Part of a small language model's weights: 2.13M parameters.
Each number is 500 + 50 x the weight over its row's rms, rounded and kept within 0 to 999. Layers, rows and columns count from 0. Numbers have three digits each. The size before them is the row's rms in percent of the matrix's.

# layer 3 MLP up, 512x128, rms 0.154, rows 76-184, columns 0-127
096:443493461453538492525467472510425495508452631542561415558512430452474487386546524539512439545522422524505505497460525566452419448558448637516486495488556450461453533559512506533631459489637480435493448576447549539546515489445502499505470555486526510446516541490500426575546525513528386423493516479560465469509467432541411563458487527547503558529556448479407514517459502427495481473570
100:475449492570496504471520486431513516456589533495530513482531493481522443568480502470432446481431538474479488462445507489528561620534501433461542494574514534508617470471517546565478503443425497360382417469451467440475506580529485494540424527515492498481626492475441532539513483508432412434490493474611488529488538560419533570597554544571518570435493440438553481506484452513435600458523
098:464465546479465542492423540482484496468467595506451456476498474547578453387499527467421470540505444390538493490588424542530577599489469387465479481516511521517437595542552508528459538382438449513538534436490474475524469565540432414514542482659523535425530438530430500568511537474459458494438548481375428432450509432502507517509498539467490471548503485497517517463582493459521537547541
094:421546521444533513508476487531537510465393490543465520532534486493459467491571558493477482430534540516475566422556514483583447608507512450448530579560520546459550538450504538501525508486477526580523474465530514465376553502601471570463446470493414376506456474652517498470475483467467507491451537377469503491559374506551515561472566450569625497503511522496508397552458558474487517520521
112:468451580573494532492498533381513489486580505485412472525577444612442498587433457545459515459599409495487517416569408553590516524491479563467534498488466588525569513442508553519470538453412480461495485458540471488559511523503557530527487453495478438397519465483422561476471482512412500492409521465526471413580508455464532464482524521579542495444500530491555434537473463497445378482595
093:523477498523378540468537524523444520417460506475454577550516517485466508594476439514463502536558411520519484427454422500572522440482510360545475497482500485517516522564498512509451538532447396455502481572519537422530544543448459437574560473467521479507502419521444456428528457617515510452499555583521430589439485518615380465477477481492458479589431474492544444412472559510505480415531
106:535435440497511487495478431463464464339400399534460569557495518472515492464398556473503488513548605428510466447476506507425462497451516532501442536498448472415534467511526594399449429547483465502576501635410376500483540500501569431487443461514394496565449499455486497532442521492482471503487487433491590531482548527555548497512466436477554412508484529516551536474508435541535542509495
098:498600434544463533424532565476518489421435542593446444435509546498540601427461476450441539558466509557502469537467560441481553533509560514495496419520433495473500576536431459468445502547580559479498515499495591547485450491466444507570449487446563447546431457566479466516493558511444464460510487470408432523433459567413495467443560464474646464472526530458462446546399510505395458495541
088:519551528572422465465563557448565523523530439533455533427436519583442545499532499527456533595442540475478493468413557452553585549488432490462514529502395522482487578487524478607540407527482449518528426540494526455489466508479504365553473477476571484516503531535486548491509546536505544543493561520419606527381402534542553430542524519419451451484472563378518436484521426556498504513511
103:539527429512578521528526539527508517467500560501483552442497469519580447452479455492509495497476380546565474417507484490587509566372536514520481453480510575465502531534523440470485478435539443495502544487536623585416501522501584479461550528565545585482504532514542492558521523624480466417536425518450563387505494392408527451443487496516482552493468529483561516489335510551438526517470
095:482485573534591462517508506531465504423443506535454529479459584451454520535448532489525596537517466509555419575498481540482551406518527473542467374595412561517504370488564483558516555536523532529500435415581500448512499572431619540451493573499473453562520408483411521551412514544474487453552497404461505519541501441504444558491471474474529523424477437449504489466555431447485540532448
101:574494481439448582493482467475440514552513502596524553450402507444505483499553579488541531479513521448422590450436430511465525445430590541447501447479504537447576519580575572543494463543515480460441553409516465484523466498525496485445497510508579495443509545546565518540464549479459452542559412560467548543547535504457545524571492521454478606508563468492578456444643376481454494588527
089:480489535440465570424462589507438473494462520495579533515520534614448497537521460423455460530546517576507502384556473426532561536533462524502510571515476546539442591499438469549535459365438464456504472582476491560511546504591479422410496557468550460461461425498502493536465453496434539550445508500571545456596525578436484432462493411530473411449447599442477515548515498514424517515497
095:454594442560462409564354510508472477489469487412435467496405480452466515428502454515507489556532460445561439480514511529610482457441519567492525390489435547474487419530409540594542503516425522521519448486440549537450438541532453527404506555550561487459551506580577468493468570603512503542467553551480479505572518544515523513487485514473596444509533407463508492456384480492510490507524
100:496574525433588480479427478450520508548602577455469570465536533531487512487436605542458460576469527411537520524452554406529600589513427498532507491534462496459465543516524445464503508497496459507481528507449491485566555588528474496450492559499473492440594486461433523548590501482543483487535524470511510532547472490422562495539457466499546581454401504540388504632588520450411454566400
102:615542464539436526528479599530597596473553481503493567534495512544444462581521550422566428524501561505520421539527540556518547517532504498536458541472433474527494549483489569587506520521554560547478520535509566558501491496511471513521546552546636530485423599486430519544560484491522475524570513411483532506616547532483590565480631460482483480449431514415433493471468456495461600484457
100:525477570546502483478501507473646540464486481458382464503442407496606519529471545528581457491500465539524425563572516585559492550510524570574456510418460490397518477442412550470514447417516456612511497521484487490529526492479498494423543550467439563547495550416478476481474554531559511513497430612474548513430444437506487482482500413526601519509485515424475509521524631475455457521543
093:438511487493509519523492495540509560472474445486473437450486464543504463541429440474511460518619509484535532513527486553502553490522556495510430588585504416527389541484515522493491480510530436468511469433536535496483557514541444453637561463530502486477483465516625438485512572595480450488421581569512391599473523554434465464453530545400461517552563524531561652456590525489499427532467
107:443480535476444430463447476491439518411538397450462548485415588560491496443545558452492451558487588444476483506506507536455527499505502569560647501563482549525481462586481575494595442458413532596560502511597486553431508429516526464512518537481538547478503528490463471464429496523458481437538516423492548574502495486430465528427449538540548587377518491573512501475584432446439475509484
096:420538476520536470492534532453529429567538417539497585569486425460526586591555478538386430542504391483484518479476531528508521486435461434495478413492447564495498562561588588478474488473508489444452469440490546545560430536454482512481511566472432518472435537415400504436587521540491492549576506498553472518556499377491589492471487497493498528464507458560545386588598481519528496470478
111:587492500494551530546406445610549522538440469440600497432437534464492373440496409476485520528610470526513550544458519544545526521485466618459478475486484544538556427490489495438495550602501582590578453507559492495583481573559408451516545484545495483405506491485530457494459536541505535525465486467482503538409510449530587491504555437518618517493480455463446413475563525471508531509448
105:536532465496420535566433551456466564501498479527550515512507581428510512543529574460493541442512456496531478531546432533499513549507509424435516478558593564606511553539475596506544489499541441448384520478585570533524478471502543403448499508414419453505425476623456442487470498492592367529442527447496498473572569517502377511435524463516459487389491517529424473493481528540551508488501
099:486540514543543385426478466556391529455515558472542466469566592450498523421455459501521514380524547529460479424554486525498515530518437518461583439598493475479529525493486503482446527510465443464496466403451526551539489475473554425476481443493500457466588465477537407513444487486499491533418445562550454463433398516588609538431511480456490529462465444504579437491534376442546554568444
105:462445449453507484530503505538485574469431538464522536494492482469482535579549496455540565448477603537523451504580431457502475559427613537429495458515406481496532473533570488551566480507446491543483598572508547441450611440488464537440413557518540536527434507525482490504560572568505375542504422492496575434593553525463458551451541489552375445550523473543529530551522460579471505469429
091:481562553478417510571393457507486423500544535503408547552461407463473521541513615507536514628491452431518489482513503446524555466502537526456467471495524504409453461521446554543495536565557525522513478435491570414515513423491493525533508475582504493408405523532541573522494434508434490475477518424477470500594446421616475414512630545535465466532541513524519525527502537402412497557501
093:518570581536587467572513408491462485577483576510527461458502417514532552549507502530520528386520433452500469414443516571501496507486545536453548489420474438568482433455491443558493433503454491486568552579563491431431518520506573576444547531550445517477470538535479575432564539458535445495507571439524471408534468588526549473355486489566466559518505499515488545435517445548529624521486
100:490553488520476442499366445388562513525559650443550398430480505404589580454443506509447485520524504435473532581522519446455546413496507494458382497463472478385499462440512513538487470510473508576521382546473531516575573490523557511444504447490564435472499454464493473514508450507488493488507477548450451546447470435555498388471449495500499499495501489530571477500420422444518514558468
108:526443543515493515535537548559495544508457539476519558526423504537540465472617482463471548515506386513520623481470443378512455485494496588480492548549527451486507552537508560573473508421489546450566541616500554582487536474568377394516454509475501408459487482500531486545568548541533416481496451500482575587512479502458497382491538441498488466458501563587540426497457540465503401511441
100:540519490466405502515469570495632530508474442452578492571523464581453500545501582472597501483534516508525491530505509528470546496462505578612516497596480572503483518591549399447416543477467457497568546440482426439534486523545521425556450505552507610510521455462516599436494539520576483466571526531563515579504522511462518541527537427521504476519565480360432476431542466463531537549418
088:468438596484566455415542562531493471488556394572619552466451511490612396477479532504432529485473476418507460510538569401494435479432427556476474475481564462495522505556479440362500455496502504501423474503521565619517461445415468409511474499501457476465523505558581470555497458479513451561485575499467446490517487533458472530499568480563553437402493475569501536472442530441495511537457
111:568433548440524590462458460498480471508541532510586541546568494532493515501496489478562472542552516497514419578487508475497486517550586493407479502622454415542542481554491480503434507458552554533396563503445521488548477490599584442497594512449569487505564555417533480527491600523496537558519382516541477567557499478507503601460576538543456594581493455470462524501460450501560520582402
095:531481548578519592402461580520509503523478507532463534556489531467451556503514428462518539542516467471490409577558475495587455454532489506477468532517472476481488517499486488475531468431398577417554559555454588527492459576532560484443501511552412548499349534515453511472524547443472479490484463454514542503559431547499576472485556448464375598548490547485496556428512444480541414416370
095:627424456493482497549588560553544447431506485501502530545533399452518545567435453470502570498472477419459419484490442516459578502531476429555508578565504431497534492433515564470545410519450482581554451566433500540471513478492554521531540549531533469537503491520513589517562612484514569483497490559449525563422448508472519621487542407603585520527444522566518552481401481486482469530478
101:536460503510447554548551452355495437546455505483497542510429479547490548452473481499500562396504507476438531519461457520480467601560507454548587542559504437506489497515477524468527448541471523546501484424439418523538520532480557495572583484598588427516585588532565434561457544441484480606499496535510462536517396465572576411460485541538473531521517475517468568419567442531535478435603
093:524542414492387439476560522497486476510583456499528546399489529513559550522419509540496421509510499474470481565454460522507442473469510588434415523453426463466449483446482608463538463540535521527486574513492531451483482472475508482487526536503543628492441472382575486429441524600498456500483481537469478572327515536505475449435521562502600547464574520442492442522537513497550395485461
093:489498514483446531486474487483438503434540395469448596483541502512428431595492492515520401461469455524530530568528544499552508458571494507502569502502572559513521536496449533434542524484484457510552494509454523609588509563499475449446547552549633580515480516471481490533494326550508493502502476519497415569443454548534472410502493472527445586447519533408490545438570565520445449376453
101:432549498543508498575447531637485481445482433461521499489570482544506447451542502470555459510518478595595458489511491529551579423544579497566493531516464511436554453493421458560487401482400467405527491517539558548517501508529548447469535504485564438514456487552473536544559444492425451544509464425616564536481476386461473467493499447460595504511425598447430421524436519462482573489464
099:486580458463503467460453547498489486404484454509648562581435528460515508565587505439482560488486473484472533489465436397514570361483552557551509488552590507512556467510462502618524491493603509519440473510533505491626532528518537449517497509544489525484519440490475482522484509517550562592478530575606575623525474523551449570475485482533508448541507441575467541519554428513430495515551
108:577573460468484488548463488456442428511557483403592567463524583547427474546533637482482445515520484451507501534475467506410506507580502479430550387393441443490544541475486533420432497477583578513524498452442440539545487544495472535469487517563490426534428471515460494523585422465563504427532548475573472583508499513574483488532505477537537538463469524427578574583577469480445431513495
098:501477485449523572473472541528511426519575561590395470521522436473424456527475484483573544466545502462401437478444589548514500440536535460524467536492430545533498453547533520532487507550480560418431571436486473473552488482527441485554457496489513524476495449369510490451414395532539493545480459525448463596483513567599485473479558581666423480466539504629494565507516494465503492532512
103:420495451530507452494453498593507445439388507613503550563483509472595549451399496471528566459502522468442584488503490491443604469497492543534540504534462436410501399516592490406528507509514503477552409447495452469518526557489539496533507594506517558548594576502442492423490358477518506471534511583511505534547554512454583445516524564481498437471487551451458446462443507484505403509444
092:528488484532495572566522537436511533483504520517587523585513542451508619548515529453492486473415521433502506478529432494424482516585479519453487399498485420461547529460468432541446482506461515562556571589552549401480487488545542539426434490509471511500456564441502496500583507469474424501412522484469609365597446604432547510459434545538465402478481460566454445558438526495461534514520
108:435546470520512521515597457475563531566411453543523544465484494465501530453483524488434490481538502534591477507474512454510419547507502393504571468454565461555475432445607470499547503472462439483426501535465310398524487545517551447511570486498446558524557539475565478562526502448511463481581484553482427415404453522522512512511486352540547460595449521481495551535460567485557521494512
101:480481557494495499423459502495600428524487544527486530500546476509500504523530552451473539474513433525528429539532471499481579478503546425434489522407490532451570487444562558514468500500471415504433546487427543440590434521443496517510486522472464441517526515543498560451393481483563426463554478461578446457555572440469441447636499591475541463507539504583543321519503452438582561592488
101:525543520515474438566524508509572597472553522398538609563479540533581516577428556482457590502495422525451509487548458521551528448473415504466519507516368435466439479453487499509494596430461530578523545489601522553586545511517405448518371503496579574514503532486506539494558443520495439566453499452458387506481477431553533469481515547571503588505489546454498476517469519499496557452449
101:477500508490440599579572570501548514489491494477488440453572497418542520532554518463464447462570419492567430465460477531474592482516482412514524544438557539483531496486390499505459477550511532489527454528402408443538500477489480516446580450517497584567571465571478491529555590532538405428457518516444476467569463529510454624379527445499535439518567452524500531446472436453601428499525
095:553520448401448590496493473549422499430520485625473399518511509474432501481574511545544548516506483476446391445482493576439499485553495526511461472482444445480444535404570471473523484557498522456445507472439574474503517542488485489463484429504479464544525562486525449390527438477428518549560471502557466510491560498493608446398493517475586518511471523536641434566490528519611483580409
100:434559478376543499525469514567524453532616424441546525481422527534535531547565598523514436511569574505554522514409430431483495503608541531454519457443405578434553524493508525495562491524484467486488580535524393433588481445485446558453533501546495549533441617451581514500555538525542466522549535433511437479475547538528464576453487510477500474491449486590454562466433517470513564537481
097:533401472485502577485613486500589511450436592497493538535378491485495521460565523531425473540468511510553596547451487534414505520534487486397434485505542490496593523510437512558534478564511513444456564524487428448631433509464512429547429434466492580447394479468430545501516453536519502522535472477422518605538526511529517539566468499507491528528562570522599516415577506471492525491574
106:462501548545504520472499469447486543569495502525475531497477497482478589596405404452568444465548495495447493499544488491478502531540514430434485489505430403453430501521504456465439530450556495456535603442509470462498443539561546436474575545518471560547469536510538507455482412608506502462527468399425486560631486469560430594497507518415452544435570433445444553577424407469460457465551
108:532391574464613514509392616575482537484580500499541522545459455439445456489549495506370529583517567543473555555560508444528516523531565524518580471592468482525474524507585467563490492435458512499499576513493525480455530501545491484524579472428410444493483469431424566543559525517489446528493490430579518551507360515584461575508542510529545570525478463516496513478435476490511445514415
104:535498611488500498507447525439563505491513471485516550512387425423415572548594477494444545407470500448463569450535487564552548512525416418398508481542528466551596510503452501502496588476412440451497673441491533461548388466467484526491463457521486399507529472560542498560499539466562461507468494515511464483556470541458444405571484499450523462522493519576458476506515515518518396487505
108:606598478482625503485569608455524522505490496549529537488499515537490498464500611520495523552501581483567518499562520430470456448540509422395568465487586496405544489522473506524517457498417483465565388443513536517505380546560582461498539550554445550505510474557492559538505441528600436469408507507482522508532526381477544446480496501460580485460460524405426517450478505467554481529504
111:514454455435540555427495479492513466496482477453550486485592514578496408559495563556436549447499337512560408500474441608522554499618491490521518513494460506511497513533467497499538482507506500478480503447424422529540448489373518502500454542487499495421480423551614508514521539471519372485376491532568448429430509469516455465398470490571536454484573492514471478531555556427518457468461
090:476628497498504431493441528372435517415495460462509582426470550485474582477503552581469572497474552500565525464515567538475560562484510572599549571540496501478461548551507409514530504488430447490563502417576474546560411537538479494587585535473480540482501536520455477540382462472445477618525499477473452569507474529443485427453393502519518445460486571448494526536521533526464433458481
099:528496514501499429556506488538576463618486457452491499513453452524501479456546507398478464546504518440479541599550453510457518567522488466407478490521460425486590476495413524443540437450517507557470464618563490492457592485471597484555533410455457527536523563519495595492423638396490530446514447541454574449487435468523507538494549452507453483494517456559375519528485596542553451514510
103:579501443457572480554506506522475520537457522524464424446508481627398547434471539429544480416477392473509458435528449493478448593451459423448506484406452423460468580467533479540538555496601512498609482572510556522477542421530522527578527577506527472478452510456487572503544494511516407475481483563468470510596495408416511526513558504517508463533584469559487527562534441568421550524522
095:549570627512459504367526476582507492564481484530459505494517415548400436530539525499623455462470482469434447543469449538499506492456645580493541432462549575503545469456534427411506411458468535452473474478460584398548433466458492508470538503546429508435560490482589468493416563539585508475548525512553485489450500545486501499507605546487513555545479520566481444481531512483495471474540
105:535494551581479551472498570579436499530516521496519540546556472547596486468443436445457467519507559538478434516499586455537554484460509452500450547438507348563392523442529469469495423485519575461497528484449563499467493513573484457519488442425482469506583566512407511561469471554436507559594425522475546539541543473517469581371501571505536590514548534469499513518546550515517474644465
097:452576558519505440506488480440479528561498592544446440478464516536525494514511536443492598507539515462463464512465418555598443506467460364500537461489487422522488530525516503481469432553538504468463391421471499547475477442446459425466557430485492482526560579560533438593482567446480504486432535544490474506498480539492459450419559451472477508589480666431500413526507521382494587461536
110:493424498462431532494512590568447411496553458514475586560496418557482523484466467499572422498494543455493523448548547505527424428498416518463572527455458538536443491484487523563465426411372459464474587584526511530481483386482486450637484484521470462416546421553493442499433452472511517538489457465562479526475458465531495458454510557490511511539499395499620446469492586482437465473558
116:522587534524467431465427529484477556434496536421517502542515523445628552526619559440552548469518449494485556525514458509485552453530519568548504457484503511564539473519455556488557519496483518528655456508483469525522624484488415488532548642526443445481497463538510571521498473471547470400447512529493529444547452519491634405467459542565470501515544510527542443510502641468514528478543
092:529552507478510528411581484364518431523557473504558546469452532517538472502439533582468545415579484497475530412533550522540568569419597483511429536492510555518518489507464514441537541425460502493537462471463471413601385580549493514534555566544515541454523502555470518545485547494507423512510448459463398415585534532597418480460475470421633470473530559528521493525478499478539479479546
102:444394474480474603564453533529507476447483414519478600605405491418545458494556449570483518494585508494512528454509479449487517544454564490472465459482542532456486421550439462404435549497500533490514548501513456429563554446564524505493547551485570470509421549541548518523418457509494481488479578448507462468561433476569562600434516465493501536623516562520475457408555507460451384487439
089:585493565549473540509588461518453516409473522494544492469512443576574416556581506545448426580558516500421525469472441520517499428507529420434471481543553385547499509567535496483550524456531525463523488509499508400532473567452511454512527563452380458441458398533453519501484395546529555476465429440477508498397527534542580565514507587502416529512510523592523471419540548537463518512573
094:455476553507471496568512549502578528550465469453447425445540568461512502498537473426458601484495557428472531453431435566574509500394486492454526482557534371594432489566530464433456602487480461616493490469534460498566469490463562437429524546477487566547447502553508400451507519508455534566424532617497535523482455499529438460484470481486504529510443452469556519394538581511512502596547
096:484530494450468498371520489460426550496464515455510398501426543579511549513521468455513533428401408523509512476535436459511423512542560561453454517444509580497543442494527446478527529470496479560496515519438498514429461530485593480477482407471567512468477428511507493527499595500491405491521471544555545433488580506446513536464575466500377439456465578470537443412455584381388516489565
110:466575470467515388512421568524500449507542494431454509554495525513636458552527568511512484430470552402517514480427425482459430545482540470494495511534477545564626483436535450491480601404482494491486535464468527503502424545527499511417509589514522414455536483403505474504583559431489458508581588504598432428444487466515472569465475535518549460448503475622524481525559468444467477462514
097:482525578610504484632522664467478532486552477444535548546541470460556540507486443471483498511462518511420553477526523480506424539514513471446551545485548414466479590497505549477502528565440480549579555425419574562475408481527447460529378474507567500531509529520518547466430523509538487367437530529547533442511564460517447525463527396475556590474485531519513543515418487491434518537553
105:473524612437409444546528416464471513438550618513565575604430467536457584518515448452421461461483468474519486547546523430523561562429415511562478451500454456488561512363502440494527528582461548482500526504448425501552508508506498499468595466442556483528517525548536593439503558560495501487561555480540507486443483537497514541553503500468448514399473420490489524595425551462419490548528
096:492467533360524577487530514509527565430485463489456538519516539441368488539398505466445621448526398446417415546451458521470439575505580480526516616484504438534496569476458488469458519553537495473438472457480488464518535452459449466543466432569519498417526536509452544596443566501527528548453515571541502457470535442472499484574493513505489453526538416512522532476427626546499489575463
104:435498513455509549407504582497532509532509435497486549579584509576509424527489503542541478483456590465556467468491537543465408444457485480536512453404503587401536570523619491511619565546495444492508483400410481460550473469371459409505479518450490462451508516466537508530425465505505496493448425502379485568527541554537448428481513478506481444558449480436569509603530528519527502505541
101:456487527529548460509516481567517494502474440462470470472461614542634633487578546513523507468559478537484479533488454503544509444504558572405497552450443493504433429514489434457497493409539515534494413561492474645523554504474414476494389447434547529463405499457496478472565467541510471477593501518412475458518463494459437490589470558463561529476527584441521475548478613466488501478563
101:383478531532564492527479453445544530509474596422546476503425507572494551544490490443493506483496489544505415557476434422470579504512492443410524422555478442505455375559452542514613547559504520480472461592463548455527607512456480551433547490499536541510602517581484538525568433498493541481465584409461499479489462517467516553457453498540505512499533544472373498649523509479471507465458
102:426479438427487448594536489557534492490487496480632529503458505515494478506552582494581461519557547479565521466576548474467502597434575534431563453498453572461452508537506584491538376528457561499532445531494454480550514453484460539603508515480577464485540460479547449490467393502448469469495557458384564458519465564447576498428569503472472459492531604410461570464523484554550431462505
101:614486597490501479452502550530482470494512450429507487469452549555395450578489465512494560433565551470563534471518485482474475557447547501422475481469470508520495468510558437434531514537546498479554465469514593613544603423499454541414452541577560544524442416413454497562504516468473451499539563454555469497509563429480526516345455510538471490383414540532461461474423463442462469508520
095:504457599447438479518479418438528576509477416489405446390414413553521515583544507469534553483489555556480547614421437507440494541451438537543428514455524474466386463537492554498543466482519521480565550526426453514464537509531513475573519507567583648421557465483468554467493546536512446531527511582546571565484476439496510509421499521477439526581538532439468545534515482464455495492485
096:442539460438524551461482448564571581580419485581530573654539453429547507545521526612432439570478522416512514484541499497573536529527531523447539531614563517528479543531524488595475492529403435450546409445492583510414495476556434432505529547466516472540570431551452558525498551494547481494440502485460457456541483463475431468461515547574532495443514468490451521456567527476531461471559
094:515425443421597512442512560471501480518505438534486515540599564548531457486505465484557418566540564500489512488416484452555548512446480375630422560429467437488438529419530458488437456450399507501614550448579487495539393569506507497524546489487509456480525519561530478518621485487563433508516497468438543608441502450536428549520535468444464476515462457524472546486505537527438496470537
098:564545508548505522544497501623545479518542410486440586507543391548529543509476443496498459557525454513442545461495506349512457478434574502438420485501375526420481521436503549485498451521455465515503558518448468449484487504531539542549468534595528513505447528495617468432414458591507505517522402519424473577544473473506575533466523466497523539446444419474458548495415412531445504539434
099:495489417564564498499597555512516529409539482507534583545461478501509528476478507454482515511472564457589540443530506370511448444527618488457494526447647420503438459464460452512470485535545439416448489483523502432450446492535409397496529602390548434552530556464569480453470408504549576497474502494516512490521506540494516526514511528497533543460554422532499441486487476510422604452422
096:571568497374541553537466517519469475546464544429547534608537566449502550456572548587472558524530447414610458542434532526514422422477475403520448559456501565421507487448541493556459423483464526488544457492447480536559462534522387522548493536532491426498506549461561485487470495517557523390535449476516502459504501556467540555518544509535581586449514435443526513470492521442456599594455
106:427525530459493561518533500495518554546440519548530583478538567477482542480473507482546482561520570473507384568532512525501496448531526464434507499481486494536563451425561549490614466499507530527485419591438471505467414555600526466404536459591509467504454584503494459372522438510466609451479510511566489542518571601526552506467517433455558678518482511571517568459540506515505522446507
106:499630479439463552498537543548592519460560409406469605505526500512491530554484504568439514392526488543632543452522558519476559530436431544454588504481503547526421401568584484481530513461529613481509453406485541489451481532475498495483488501543592477481435453495506475465508575461555415550445545454440453448526519455504520520520557478512557410468561521484484516435472588417494495475492
106:507569477477544491527445532494442460436480498472492536431409546530582438491509427490587550479524472561591435450459482435469486530473482470493495437553442450462506515553444408576447523559453516515574538560467521486502437574582539473538561549555455519588479461569560614507449627556492454400564507501454454459442459439421584496468534500500488534488471610442512485475459470450440479552434
109:507573408436485568528432410463423472585435539489426529522517450559434501557564505480479501495544555459423473552572531533439488410529574465517491602467630559455521484461534520543483482508525478437462552601511542433483637504518477448409431453481546550529593565538480580440535387520498478496494501479438497536521477480501502528507505506429531512460464449569533479506506530509417568452436
099:468535534483531514491479565455495579510368582493436460407487518429441623486485568517387532565485489449516539505533431516458468491528595514530466466536586497478544446504590446489389499419512497492501466547391512533539415487507514539404536504593517581551450457507461477559582431481520480489413492505574411475494422465512554465493590538449513474483483534543499502552423542469464496444488
101:496441432451428507486502505451497544566462512534527493477450511460415559454497551580444547494503469519513595529482514458498454532446541504467361448506423510528591495553531500472460484442445442434459457481487501443500507524489559377529578507483525489478464467537437532619371485510533477496508412558430597501454613510471408490436563453421511404538523560467503517495487471512620435472509
096:422516590561507526434530454467614531532453545496538455502502507511591532531529521413410584561501495490440423476448445533464535535501576448555556474444563521556462511465469501556572484541394535515624450457479456520561472547524467423528512530422522484496496495367508476556597548504463491387448472563467499579543552468610496493479538549545422491543567477469471470474508462551550456519469
097:497462526468531550485552522553474529481472415522542559515422587455442513488546473527468437486457546475547466439552514545410499413535513513585495530537626569511449484459568491483528483436440541529558528550558529379424518499423518444473385481625579470554496557425463526576532539499461501537502487490508527451503415550517520490431561554471565469481468530442509452461405540444484615425459
098:488584617473543506474514454520568445496576539506445550510456465493446533430453389482457500601551598490435501470506527527479497567536454402465616547545436382490468528533497535543522416508574554530458560542401471539488512572464513470556500444477546485567534367537524527430513566540486506511537443471534513555553458467551507532583589507504548555500493502452555513449536495455476402515469
100:457439438408436592396475560567478426429449452493494451489490536468528538508573508508492497483465483485621489531453518535507514454496416456420512514444545469415442473505492460561488629473524507561557450476469604554417517401560541512489430419541577522482548530533419453495579462475573491483471451418495479468540537501424450541552526528460515508426492448609530526514502467439430503440470
100:496596513550462538538508537543531563482520554515587518509453539524536515532613493452500610423469450553548474503501542514470463557462529473461514586600537561475457470487538442474486560410549500428495563547478533544457391544512505560552411457480478580439499557450416524480531536492451480622431430442467483577371550492464464545493533546502494410477555458563461581537484455567493469450489
095:509486537498407536577462559464462508505509494537557539491494533475429578431463548504387436558499449540491513478462523452526467552534516536595467529533504483557535419413476581490493480406585458516442528600486551526468431461495539460560596532447516524454481511448482515521503556536527425453497380619525518492463524515597550523487511560618520507613570433472511431450503565467483538444419
097:526477518511490531490564499474483502439524445512471500370474412485498523586493549550371594520489462494517578500453460495645502499503544527474482444488442534513539508435586420458436550462468458545492483493482505481548495538474466505503497465552493457459441389579469538503461529614542576605479481594451487637471496509467476459524519539533447559494558511449535495499527504585487549648558
097:410500461438568494542521503524518461423466518463515518512475447511500594550517569512615534561483480444443534451410476486449436528547489450482554497507410449450467512478540509586426576626540465472578473492616462389521524570454520524490536421508557494484543506589497456611468527416525520422450415489519512440520503497547584561507512449505558425479487580464484550446550532475483573456521
100:585500474444378459512452503524514508543448491452505463472441506444587564548511548437438522500575457512525527453556618515541533469517508509508524536468536499472484498474561542487472554509636503541443544590589453528433507613523511588504501548401517503428441566443467438534451491541587523605557523511549524559477523505369495502477518455452630433545514514515516479547538456482537523422522
095:512551393518469478495514476468539497520485464454570445553480447469541502520496549520510578509583551575509503474483422520493466477436531474545478445462486449369608379494512405555489546556528474559543482546492473403536530540463488463464486567434510503626490633503523491480542536468508561501536578511517492410592562426439517423502537504449520513594443485582571441520481558426542548520524
105:467514553501453593498492541455584482486470564517590438513506574453564578569527466516543477402594474550494487394499545497434497528425523446499530520447520488476548460423538428510471557456472444515508443417472404482642438579532518500610539583512540483546504534534468503456564461508497460359559473470477486530507495493415436538537391466485555512409479525447531515429516498493540511515527
089:463505540534459541495524466557543511520524527491510532554488422425535447564495400443573525633501500459470539652549466406497431441538482586466479531507412484508528471489566501555540453538443393512533478445609457501531485441461533446539563536447502460526511522475575421466462444519441539593490518483408501459466483434517551481394437496560496528447523393599477482504527445478487505547528
106:475512470445505539473490496504470434506520530500539460446471492566463503587493500460514574462477470548527514513499476512544488513534505501503480493495549401584503655443449524432471489387447566401479594513569509577529594478476403497465543490524496533543504614496530539543468586521495610604568504461429529552528562435488432459417564548472447524464538459511510456473477432564436594418551
087:503366506475541489443395518540586490524523514466481486481430514577576454558480445484516627603521536543470473541512493525544530514550435482426531525572535511488481533513473460520474552511489498521480434524500521431507475498486565483589532510458511483451557555577398452464557455425510509475458480374577494637548472468429433466557504491447481433486436517404459591527494543480446387492539
105:492529499437459416599520584398557552419473546494462583431495484519607544459504491405511492565430540394502490458469505483482499628531474567516555562568423467562491505570499511504571453465542513608508417478521461504476510510445526484561567600562595440491560500482573493468456481543492493537407474581509520582569442526498497436502515567472488510568490479471517437490567569509504522496483
096:592459479442533433611512494548452501544485530388486506542464415434593487509534470457527520533460527505582483649566474608542486431474531558436491524485424614454549512573507529618528413492530467505540466529500473510494537503477546577508526553429532467507528452493506567564575550560533451558493482524450477451485497380553536499553461495520499537456426518550525426544558592466477480502489
107:491540520514477440574510564479435531457454525472509455500363508532536548423533521546491529481489433453510578453545520495466493609399488437487501561468488537553481556481523529551476559507452415459488421437495432420523478447493515578518445427467527423563531536426522536486520507418479489594510491445475566483482454526484580442488496573523577533523432428534544527670591435514559577498529
092:602474570490493596475464544554428584441540444400518578514488572434508517516524523506536537531522555538557468490414478452514495547441467423488609508455431460547516540445514442453550488562530457499492477465538448554488386503507400510530484440517508519550529465471503506525493484440635494576452411404504511493545427450481447517513520442549503494533513524405579610584545538507554415499490
100:555447508544556492465455537574474462526477534495576501523512548500538500488482385416517506439535463431401476587485567447524456523519406464454570458517571423589438572469517547525484554421520436458495528451580565488520433522593484507489424465506527462430598498454423435487560539548528498485452511465539447496542483583347440465440509496502582531451484485525464512584479445542456562492565
089:448498587517557462565439513542483504558525517482417490459499467426527515435493618506475490558462606545539536660472516482554479429477501525452490495541455526523486541565525484556582505462525456444474507384625555531392570618532539499387468429446529612482519534473497453552484601513475494551541456517504515506457518472478501507456438474551549498500455423550528520540481474461517431538470
099:410460492551543498420439559508523565462594464508594589468545508453423550472429568461577498519547532596530582460445475439533515538522436469591580381504478502537541498489534535515551536415524504473501528469458547463480485562439532554489630537446461529530514496540484491422415528512572549504448549528547512524599391493534486464500531513505442493561540452546373510493464486537435513460457